python train.py --num_key_value_heads=1 --parallel_block=false --learning_rate=0.00184
Each number is 50 + 15 x the weight over its row's rms, rounded and kept within 0 to 99. Layers, rows and columns count from 0. The size before them is the row's rms in percent of the matrix's.

# layer 8 MLP down (transposed), 384x128, rms 0.104, rows 372-383, columns 64-127
102:65 42 45 38 42 45 33 46 65 32 40 39 55 34 47 43 38 29 47 28 69 45 65 38 55 56 60 36 30 56 45 27 60 84 27 66 33 41 54 41 26 65 41 55 45 59 38 63 54 27 40 62 76 58 62 42 50 64 59 21 40 54 31 37
096:46 81 54 57 51 18 52 38 27 60 54 43 43 47 50 78 66 43 44 70 65 38 52 71 45 49 34 51 60 48 50 61 20 89 47 59 43 40 46 39 38 52 54 38 68 50 60 27 60 32 48 36 38 55 56 65 53 33 77 26 50 39 58 52
102:62 74 55 49 50 50 53 36 63 79 63 63 48 43 49 43 60 43 54 43 33 53 44 70 71 42 31 42 63 83 51 54 62 21 59 34 55 79 42 25 36 48 39 25 69 45 42 72 37 43 53 28 58 42 99 43 46 50 52 36 65 35 21 58
098:42 43 53 66 64 68 43 73 53 49 91 42 57 77 33 41 49 29 48 47 21 69 54 30 50 39 43 51 52 48 47 28 26 72 36 66 47 56 62 63 42 51 71 45 42 43 33 39 33 62 83 54 49 59 46 77 40 42 57 69 12 72 57 43
106:79 52 69 55 50 47 57 42 79 49 86 20 62 38 65 56 83 45 43 27 45 35 21 49 51 37 60 73 44 39 48 69 31 43 65 42 46 71 57 61 63 41 48 32 53 26 68 60 39 47 54 44 55 72 64 78 39 35 66 68 47 67 47 45
096:63 83 43 45 32 47 59 64 54 38 28 48 21 54 59 67 48 59 32 79 63 60 48 65 53 69 65 37 53 83 21 46 53 41 56 67 53 39 62 47 56 60 38 50 66 58 37 55 14 56 76 48 48 72 71 28 35 57 50 24 67 52 54 62
098:44 56 41 56 27 43 68 44 35 48 54 47 45 34 71 63 28 29 32 50 50 78 45 53 58 44 44 50 45 55 45 25 53 84 33 87 71 58 45 43 39 48 41 46 34 39 66 47 49 54 54 82 77 50 49 65 70 25 41 54 52 53 40 72
108:47 33 56 51 38 61 48 42 53 75 54 50 59 65 24 58 55 44 39 38 50 32 49 56 41 33 58 77 69 39 40 60 33 29 41 26 50 45 15 36 48 79 25 14 51 44 26 60 75 43 54 70 65 36 55 57 84 59 39 45 66 47 30 51
099:28 51 35 42 69 52 46 52 62 48 41 52 57 61 59 46 58 58 61 48 58 29 44 53 27 59 50 55 53 61 27 38 77 60 34 58 51 63 65 34 44 74 41 40 37 33 68 54 67 55 61 62 57 42 42 75 45 51 63 56 43 27 51 22
113:33 51 67 51 52 65 54 43 15 63 67 63 34 46 56 48 65 51 70 42 29 45 46 57 56 62 54 24 37 69 46 61 32 46 53 59 51 67 65 35 78 40 62 48 31 32 75 57 55 66 50 67 42 36 53 60 51 61 55 51 53 29 59 53
079:37 65 37 54 31 44 58 53 72 50 65 56 57 37 57 56 41 87 46 63 66 39 55 44 47 39 61 76 35 56 41 34 27 34 42 66 46 39 27 31 51 62 45 51 50 51 37 24 64 35 41 72 39 34 46 48 24 58 51 61 48 44 69 64
104:40 80 45 35 44 57 51 67 57 43 62 21 04 58 64 70 66 49 40 52 38 74 64 52 78 76 53 63 59 50 51 30 83 40 30 48 52 41 49 48 49 57 46 59 59 38 44 37 43 31 57 71 40 53 45 69 47 59 29 41 57 52 52 63
# layer 8 MLP gate, 384x128, rms 0.0859, rows 373-383, columns 64-127
105:45 54 72 29 15 79 42 68 10 59 69 60 11 47 51 65 41 68 52 72 51 62 36 51 63 56 79 51 65 57 59 49 51 29 54 47 55 60 56 44 29 38 57 69 70 34 53 71 57 53 67 54 40 25 70 42 49 44 36 54 43 57 66 45
103:55 38 40 41 79 68 62 65 22 27 98 33 67 74 48 61 69 46 59 44 56 66 50 37 53 38 31 49 66 41 66 36 60 37 68 54 33 38 21 56 48 47 47 55 55 54 52 76 58 24 20 52 53 48 53 37 65 30 39 34 45 31 52 56
096:65 48 58 47 66 48 59 73 47 68 49 38 48 19 67 43 48 69 51 64 67 57 30 56 64 57 43 39 48 57 55 69 61 18 60 43 57 51 47 34 31 55 35 79 69 39 40 47 60 56 49 38 55 29 41 65 54 55 47 52 20 59 60 81
112:60 39 45 38 49 40 65 41 56 68 47 11 57 43 74 66 57 47 82 42 44 63 41 44 51 31 42 53 68 53 56 74 36 64 68 46 54 68 63 50 72 23 67 36 50 70 73 19 41 29 79 52 44 56 41 89 36 37 74 43 62 55 39 55
095:57 60 21 49 62 37 40 51 33 42 56 55 66 74 59 27 20 61 38 51 44 21 74 52 84 65 44 39 57 54 54 60 51 44 46 30 67 47 31 58 53 27 48 52 41 45 45 39 44 63 46 21 62 46 67 36 43 55 42 43 20 42 51 40
102:58 57 51 51 42 41 53 36 41 68 54 57 45 66 29 86 67 31 45 71 51 40 57 38 51 58 69 61 62 67 77 47 69 50 67 45 60 56 41 41 45 58 26 46 25 52 40 37 45 44 35 39 32 61 74 67 59 43 22 49 69 52 53 71
103:50 53 38 50 23 38 62 71 39 29 28 47 73 56 32 79 63 40 50 57 31 70 63 45 32 42 73 46 70 79 41 65 76 57 08 51 36 49 52 53 56 50 60 72 18 70 88 66 45 49 39 43 55 59 29 47 35 52 58 67 58 77 42 49
097:41 69 64 55 55 24 65 41 40 75 49 29 39 38 57 47 48 51 22 46 53 37 59 45 46 43 68 65 34 43 38 40 94 66 35 46 34 54 46 23 59 57 47 38 62 24 42 23 46 17 60 61 42 51 45 47 50 68 44 38 48 62 34 38
102:45 44 64 41 59 62 61 45 51 84 55 14 30 42 47 53 28 54 65 58 38 34 46 54 40 38 37 39 85 27 65 53 44 45 40 73 60 64 67 25 61 47 83 60 42 88 89 78 32 39 55 57 64 60 82 38 44 52 42 74 77 51 44 54
090:46 71 43 39 36 71 48 21 40 29 27 55 47 19 52 53 42 46 25 44 47 03 38 53 30 40 37 76 50 50 74 39 42 31 42 26 64 51 54 60 22 54 57 64 49 66 35 75 33 42 44 44 35 48 81 52 44 42 31 26 49 31 61 62
098:68 50 61 73 44 63 45 36 55 77 78 51 50 18 31 03 36 45 35 46 79 39 51 46 57 46 46 51 63 58 68 24 51 63 53 51 28 40 55 38 47 38 25 53 41 49 38 52 38 45 56 36 53 59 40 61 71 53 58 65 39 72 70 46
# layer 8 MLP up, 384x128, rms 0.0877, rows 373-383, columns 64-127
095:66 29 54 05 80 73 44 30 59 44 46 57 43 29 41 54 38 42 51 24 77 41 52 62 43 48 69 39 30 42 64 46 53 30 47 49 40 62 46 64 59 27 49 46 54 47 47 55 51 73 58 43 55 76 14 32 49 44 56 76 40 44 43 45
101:48 28 50 25 59 63 47 52 47 55 39 40 32 47 69 35 78 24 53 64 35 80 50 58 57 71 79 82 55 57 63 23 47 55 49 40 40 22 34 40 35 61 28 62 45 58 66 46 21 54 61 38 46 56 53 80 18 41 58 40 40 62 69 66
101:59 36 52 69 65 26 52 55 64 25 28 53 34 64 70 48 47 31 29 56 66 08 52 51 38 78 34 54 56 57 42 64 49 56 42 42 55 50 49 42 57 40 51 61 57 57 42 58 84 51 70 51 27 62 50 58 60 53 63 24 46 56 73 22
106:13 39 37 29 32 68 52 24 27 60 21 71 42 31 82 76 31 20 47 65 44 52 33 51 48 39 51 65 61 50 69 49 70 67 51 43 49 53 39 35 41 56 50 49 55 29 43 53 39 41 48 51 68 51 38 42 49 55 33 52 46 33 61 38
094:43 39 34 79 49 26 47 61 49 42 46 39 40 58 79 67 71 54 46 26 52 45 72 37 51 60 46 90 51 39 64 34 33 59 41 36 55 50 45 56 41 58 53 51 46 55 26 51 97 14 33 53 48 32 63 51 56 50 33 58 29 25 57 62
098:55 40 54 41 61 52 44 59 26 33 53 40 45 60 62 39 33 42 53 59 46 21 46 47 40 86 76 45 75 26 30 54 81 54 57 54 54 46 59 69 39 31 43 69 48 40 38 55 51 64 63 40 82 87 37 53 34 64 65 41 47 44 49 19
104:55 51 86 68 88 21 34 51 29 38 55 56 52 38 54 23 72 45 43 16 38 75 51 52 50 77 65 69 47 62 39 57 31 42 60 44 58 07 54 67 52 26 60 51 34 44 51 50 28 65 46 49 24 58 36 52 51 62 66 59 49 61 51 10
100:63 45 27 54 42 36 65 47 03 37 60 38 45 40 39 65 51 54 66 70 10 48 56 29 46 18 34 38 53 64 76 52 58 44 60 25 31 59 48 41 51 42 47 22 48 55 42 32 67 50 51 38 36 54 48 68 27 40 67 33 40 31 28 62
120:40 38 51 28 49 44 66 62 58 71 72 44 37 82 26 52 47 44 47 55 41 47 71 71 59 43 50 35 50 64 56 38 66 48 46 77 71 74 52 51 52 51 61 55 39 55 74 47 42 72 31 56 60 40 69 48 46 44 44 25 61 30 50 47
089:43 28 61 56 68 81 56 29 42 57 50 47 62 73 57 50 69 55 60 52 54 65 52 37 49 47 86 47 62 48 57 55 79 59 59 25 40 33 58 45 52 45 59 32 46 40 66 57 29 20 55 44 56 54 27 73 50 47 64 47 46 52 14 60
102:46 61 42 37 64 61 47 50 56 55 43 62 62 68 48 51 67 38 50 49 67 51 62 87 40 53 38 41 64 60 33 44 71 62 63 56 74 45 47 39 38 46 76 42 28 12 98 63 28 56 48 65 48 41 54 49 45 59 48 54 60 57 74 64